From a checkpoint of a small transformer trained on Wikipedia.
Size: 5 heads of 32, MLP 640 GELU.
Each number is 500 + 50 x the weight over its row's rms, rounded and kept within 0 to 999. Layers, rows and columns count from 0. Numbers have three digits each. The size before them is the row's rms in percent of the matrix's.

# layer 9 MLP up, 640x160, rms 0.121, rows 237-277, columns 0-159
096:476423458508496487565569508493587548478568489508432438392458565518462511562555414483491423532534507544546485493467495460546408486500617498497506605458552497502507509514480422471473492500558548553464547533464424488434528522475467428541631610432593548476418437567470490483518446470474471480460463477497478627643484490432486527548449531448535510425537453493499565474421449612501515543475564449522493420587537469474516532559477526443437453542452538454488466497452478477575487451489441
105:545507377483671577498497515503500472451513488569509506505533556471373514435497475544580483496503486425533543452496510447538397578478443526561449498576532479494476503496461448537469490419611526526590442483471463514519527473546438423520519492503573543494430423564455467408495447494384637477526544525450523374513521434521398550552454505489478530469531513535428467560516493509452477586473450504578470514575521537505539480580537503495483525522552485435400476502515574516498549489529536
100:549409514553635515493523516568501473527537588533427530546439549482419472411497480556597407490478498473478476524464480544466475509486466622457466477542550506467528331539488549413545489410377523577435478472402497540437556512461484555606540496558477551460475440568434584460441516521530540482455437509548557454546519460588538459454467508452454515497521475552511406552525531491486496536511478483500537534470501565547492554440497447507496498510553411535557475481563441519590462453485451
097:509536637549530550432475603477568517438522469554439458466514498509344611483508520441477492428516432502404470499446549498515515554477600566498496563624509430539466513544543486430411521516486471584522571478482486524423476596531492452472438437451570523339535536483490519505554515483469513470487521527487563550517542419557485501603520459484380513466538431511446469535446506513527477517526533464523504502545587461525531464483508518503541454556560435550508368485483501502506513459486455
101:573434539473533400455452560493457442496466419515525390520540514506466526493535353444506467490652506479455459474546480455417508530499520552580419425537548482511460455520423497494486597547515504545472496567529546471434478473638445461486494597427555504505443405586497498512483515504501584473456459511496527473524567487449539519491412519572487553496522528483450413491516515532519472526457479466596483401564459558569578568483516444538456561544473493454536428480444413465561466565502495
106:589535507547589543482454508495490502605534476556402451523480482524446438453499497397508531602523521540531517570476511565472466441574569526452479609513458589471514507546543467514422468514469575528553515465451491559512530579531392422544489491501501526438480389541458499532542515437500564453461573592479461455496505534508450508440472475546502558436527518458443536459555418467495414553507517558534554514476444520440503449490397517588413483528548427483540361501418520492580409501514441
104:514367497498534415601489552477553436594557524536488419549425494486511477452545533379528571541475405466500518513428460527464543639529588547525534515609501505569481504513486552526538550460472482564522502529477458573505490536469447503515479443458554486470398536491542512520482410484539540519429453541465560516499581482560497398522478453519502445399561466567393452477448519552433442493506476538488486433444472424460533471466511448495464545459467494525560439509403564437468441484603498
096:483510450560489525474530498528479541514441647542534498435588455601531461480523458511417424506497567459365407590536495531355559533526411544475450466555523507565500545445497412437539561529445474518521554514474485444498552404487506550472530509514515483465560481538498594471412537477448540531470465536499466471528492513493586549498514437545427521415515498547483512551494416465513512508494516383414581467489426425476562535464556483505416580520451459546540510558452519432437472561459506
099:507476525502519433483453509441477479524562498543388548449420520466509518477476415537448445496434396533455455405478576448493491514483525454543563554507537393545568496440398541506578539487523529508480465553492560492493408301470493494524531527472483492444454397466556513478508556609501531482433587476521472523508444497548462492521408503521564465527517576572435555464529548556516462491529577533645520531488581514559580517459454480536516483540497532437449525522463417530577502511552503
085:466510465498462575507509570500515561530499395479458463463426453544524501468494471483511435518461532528517462457547509567536511486544485519524485458549508412470484356511438427438485498478507524554471430537534493588522479463509578493471617489496501541549511488543490424469471551632486495488466534504491518570508468522506491541332435533556519497393555533461411485520465598467536484539472510340541523414541498496512514539572484577487640434494510513348532417525514515532471517561544497
109:509464479513527492609510559427505521510506529528456454468508503572553485462528441608489406555429505454472477495449455529543431558512598505524371509463528476582486532550572452474482557365404552467486498581500566503475596452482543520466560465401514629511501394486440541524494507543467579523540518542519478502493506473404541497528564448497491509471547561630467585448492510466438414564469514475473543438525475464523445488495611517514461520567471529517455441477543547514527397429476497
138:475394597455485516463475502426574532432498457479414486463505550529394577512481494458410503561495394473513529500402568593412422616477526471550424477613464577554500546556424481523439477511501379483546471525402570518454502515517494540477478574518575534449514384512489460458503445506508532522477561495438465476526539564425487486509455533523508522454557478615519570457522504507423531505540591417450523496499512499525541623499470481580525595531501471440509496525512477531486514507484494
103:552415480500502396491426517477587568447536606494507418529500498473461427454519391449456486470494430541586478563524520490427538466513565470492420571571487532689536488475445477458494459538505555569551523489520504475561553518526463498492438490505522520479525466525584485460550531550529464545475475589489461544545540446476580483496443609449495488461556455499431627402482454431448470502480486512445495538537415518482516429487505540546531519530521491383569451500476479496502530397531388
087:505536462568539657498518498535581441453504553506511561553566493546357479526484479471564503525573490538464499411486521507496522573493572562544514479537437526502591463540480492455373429513526411465517451524439495431545438613516473484593391458426495483448517421537567504419506495480497485502440621541490495498516535493564501533444389515445484499528477425458528510484535508548465492536518523526520566485546422484452546403580420541541510457504449485542492429574390476450499496504535535
095:441518506608546462475484501466548514441502524519502487507496497508443608451437527530455549390468412585459410412486526362528466585489460558477482409487563533489526471481508461536502560519448529589473414476445562557551437542553499547463543509490478534486440571509512541507488361494506634488455523458517496570514574500540568399544494479433495470502511469566418494447456575445481506531522550519575488560550536405521534533441598511559414492509522500454541469554553513419501492478434551
100:524443475473569509491541515445501485443480480557449383525476510520546415452481486561451481541528435498504471590474558621466521498417438508520538625601489434574544584449453468540517539454552553540533511540520529519538503456552460483526540483408497495571465474503541545515509589626484572410486446562417431524432541444466409530472401470548534482492502518528354493459549563479506463421563496419531527521422483461435511590598467459509497500574568459498525456499519468472523497455489510
095:597489566534584491520626536483511465496510528532438533553458479474486462479422483503472449600508615510492493565456432515426489526538520504537478438534528609495571398515533517572581586405532458525545497511459624463503464453513481505512523473441498400511550438586442539514516474407448462495496495530534415477545438514441400498480479456515470495467434504496568614507527463486480443524515473404535535439412510404480560544465553465427508495536419544463451499448559491513583446527547572
110:456582532531607567491531527453570411548584480531475398472492483439483502499520529563461471452556508541452541344453458499463428520563517479450511469469520504484463548522553435534339589508548468530530462500411622474481432552500540450564545520438567450485426529449440517439551539438495496493411556539546529511493501488566526508475522548519536405487480518533502550437516595527441464472510452498513514446535555416472522557607446532509385537491560445499454527513501428461528448488511564
101:555414523513512537497502506414506534408603465585487507343503404524474523491529500460449556595513486541583511554488530448502475474566429498519382583573515547595543451501532375502478506439531421555562590496439538377497504494508525498480449422530585537504409584441543487513457449562451506474453484533476463468485547451505633498582491489552471478452567466462520547474524447521521433477485535454426551445524506466466489475481435511512492521536524532425500529526475485508534392500468557
097:533432472479509480531510473496522532478510502466482518489437536578535568411545461495480406591476422507517509510390479533478474539541562507462479581529536530521482477544503409468538458455543532435479419457450593488423474541575516504536492585550609471471460370588566397519432490445443473453534465513428471463547497463483468583419424481464552561382488543558522511462526455435489477472509557453493471433510465512476488563521532535577544562573517508503500617627416493565490512556525424
090:480479391497481464490470484485454428551531503478487476607452433616456567515514494526481512606583491586486442524493542488503444480498537511462508578519520552564581518453477541613487521584502523561518450544515454447612497522510500414574462481533534442492425470492425446498506487506425466469522500506474382391546541476514513532486510504388511458482514439396451556460447449423558503514474489562459474526611452497473530582558505494467558460504542393407542579498386453535528539458462463
115:588494401535566525478604569474464558528532612512410440573478510493436446479544479535506519491552442448497396564509486527463494496446476547470376581526588571510430456497430470516496494435557429510563530511476520581479533451535458489589524469552545446541513526530504583539505489460440616471417485576438471441487473466494568534481477507533536548533569536509390483477559486519480481414550483420581564533545436423560496475544510527489516545501570366507409518526467481473559492461524493
095:566426451556538632595485474480512537561423486571483456476501486510455518526449457555501485553506485480483537420536535540480439558461614400510443530508582598580532505485496406531416479488567494509527500501471495452512543554524523452529566492492564478504560399440519485563544599513463469446524593516495503430489524431516559458447497471529510490468496342526574482468436493491426490509598507520573478469578574434476500518565555520581513525506439489460529456419443498484447522457467360
106:509440442532464477445544498524506522401522541548534452542513549548538495473481501539534483511409580446456465524465550502530454488403508541502475445486440455546467449512426520634529519494500498576597556481495514553546565448588417428540479571619543576518494428487384518513461402522409542404451578580485495446573456460607511466502459536474536511488492534454501482498539442516536486522489583492499499566548476490458488474548466552528521576428518444402549511496500438458544547344556481
089:519433327525510521605464583520474526509450440468498519518536459579476539523511489526470537452417493513514433495535501514526512541576435427468485416496488592542530458480527465503545511450496499500576505529494527466511496594555532456540415489499538569470583523538528437404493512575440516488388516511497606582511583505356497463506483480442391486478509525522520488402485461330505500523572455529415477474503448515432492490588479540451559484573557537448442557474454503505539547484508521
113:504474443370486514467466607545520531479618538503411472411455477592537450417448443527486494512458456428561452484466484591497450482520529576463502574541524410541645374495530503503500526520528485530446498554420538539486481514514458480525585443547497538472417503537533493450548498485505438489496567508555419427474465441564528521462487547557522526527595453591471502483587508465420457529586474508497458488570436576451558536568512476464546492583524525406528485503445524496535456455568438
099:464529562546573532524429458440493486494550580505496497492549549530476554430539455576458564465584532495498447475425431516534516673495598517500482485535499570555549537531499468470518537456431509447577591446489551377496630478455476449541431519508548495471548412523484576436556440583480503485564570471528470517423431516565553545466496477408401469504465517524565506476480530547427543568440495503452537484561511386489561514431533470419459598508489487541505502524555430450487506511510515
112:471512544459498445477558517471514433480474477604429433539497543525524444504479433480453574440575516525477551512498447558401509512487478468496495542524533450527478526590478520467504573421436518435554536556484460458485614523480507410509476520531475490457374535485468611503522547503441597414486532577480509440563545459550507551573470447382441498492520512488418462419571492515414443567550509547645503511450558542502516473432446553497559532510544493483580565463551465458615471420538467
093:559484505511439529537506540506496507586516534484531519504470492515489523569526449580410492566493480539363494507415468477476439545465459468487482414555455538488555449537447496439424420536513471552441553496448512450466542466614465490446553520436536497491488507438559454499531431553456460513455514473483522517592593413552540443543530493393401623369485537501515581483490515497515443566461474423602412428499519514460545482480486507511547537629500511484485492426560460482545501598576574
105:529470577491536525550467513479519540432519469509435444443513460526536496486506436473479596500532535454455540431497532626437516533513477507482504522488491511491415460555482455575507570393415477496561556491451547535579644586592519498494518479487487544434545504523419514468537417582468556450491492594449470478427472452606475482527472523502519570473566487511514540366543532602405425476522516435466516545444490453549494434440491565427421599507522486463496485408575537530500466420477531
095:478484462464472448503477505463497524480431517567501511433510467498535376511557486511539498539445569472480532448434546495535491499475502505581556508636541487560512376550524456513497531586454494592518569495496447585585465469528606583575531412483503522476517556546414463504466402562406550428532451441483540449451551478496628505574483557518494529440500454446500477492462478502411452488499563530531520503441465537525533560433413510477514525419625456558540449470506512495530406416541435
109:524474581562485515479480496500457534415503485548466484541460515535545430422423524422572514480411494429451416444472521535460465562520498560605480429575556469619523493457448489593510526418453478523421492549442560520486409651467518544571529547496474473530532522466532506473470409471469539480537470475564567550497517481485600492485467402546517496415497517471532489441526593534491472521528535515529513504504536528493568509542380497485587481546535510498599554490522409428562467406608541
099:491415486490552489452460537493452396441492626519498434469460500489375494468516488452401495460429480570428534550497514440485510608490524529447576404497566492506501453545433504396421580533518422572565451601534448459556473455446485534507563478605543526552474476540511504497541402510585538428519519448557551498522516534450546433450480442554547461465476441491536467500559531506504497527516464497527564536532548482514521490378547494595486524527494517546465461559614557390521488431515496
111:518471469565500592562416591486488541419573587526546414491481499627554555467486478542516479516470495445481550485447461474532415576544543456478505525508543493531567459534571418491552517448534412626546481516536574489522479489473531465461464482569494598515497420475493521473435458555458518433474499422560535594493497387525606480393479421427433519428451474508452488489507612450513519554425493505532580448572485485435594472457510517545435523452487519495508480489533414461457473471536480
094:467522512522494444507474468513594459495504460479491461586500518458511570508432445442445587443535472418433576456391502495492515622467469522636514527592549502515421597535493402594499558546513507536496499482376580435466424506579570446481399490441564545459534454547483504502480499556481550473463527551432500572594552466441566499493522515458433528416619512516417558522451533508548485535492495467505453490529536550508517562496481569569422477535491485492424417490537500434471479490487505
099:517510555397603482426525485521466449551526486535435468571466518568513430538500447486395493435468575485387466509521548578539481519508514521544430451512540490490452428512477497523524471459536459597525519457456469427519536436579431460561430548452498462466497440515533525424569536538444574487433585497506493536420459461584447557536460572522497595432564441463478442560403472521533490489503448341567473459504464580523566472487480520603544499534507477493529509492501511515622512531474402
109:557490510485530409484523606495535521573546499567443491539583550578417477505504446572481499534514562597523498540441435563445471542508555535547484576483478528519481502450490423506440445511404550510503531506444506424405521508521485474598599531450531428453451477481547505478602482505491485466427449503526482430455488529499429500552550479485426582481685576526398491486593501494515485511447443405509478481407562524498577538506492534471537499520499414543459461533475481539526433561604455
099:480540474466529439475614540495489513488516529532480501459427488498452410371506470578408408491456538438487504463546495550484496498421575577569377528580531553512555462465456503502527552521445496584453462598525517541490530523526592547480578506447442441442558423548549571380501413530505506495491427463549466476520490428540427591490443523546517462545493508550455458534538585549483449491512518509516614465445490500525609558532480460535447522523544421572482443443527451466432465487481569
095:538464499573546468561379504424478535526510531547494475456488425537476531412451433370534471559451585444449493537518478551468536534390506545542507593518522494580523454529439483533462570441362465489445465439428560461433451406542450486515415436561520513515470548574462423519581507502470459476499501506503458411474434467483610479501549564554412514519524504461545498480498575567403547501441509420519543508478455417471500546501548598442465509531525488455498527506547504478591521459444473
096:532456551429548563513490590530543453481552604506438409501548533509523476473487531493506439554462504446474507552504520608346489466547504523452529464535452489497465552499510474463416516462404493535479433519478541465502488551473513413602535466571476445544427407588470462444465448422522551428499587533524499525510438533602452449500488489494540465482471493507581476497575526483553485569493520428569502401515567476404570582534383507504594471519557424618558491533502487458444496486478494
099:480495472604539527508483498457446523473524440573455479484491478623489593472503420552435523534477426517508503492437456480415493588555509474444431532461576461523496446627555470604484586465468485521490440486508561513491588531530449484578507514499528648505465443490555404516493567443538499459497426528464433505446477475541501460493486525476504568436544441579536540529491449433552499502478473467475490401531423589559399570550518494545447514512432469528492429530555521499535549531342468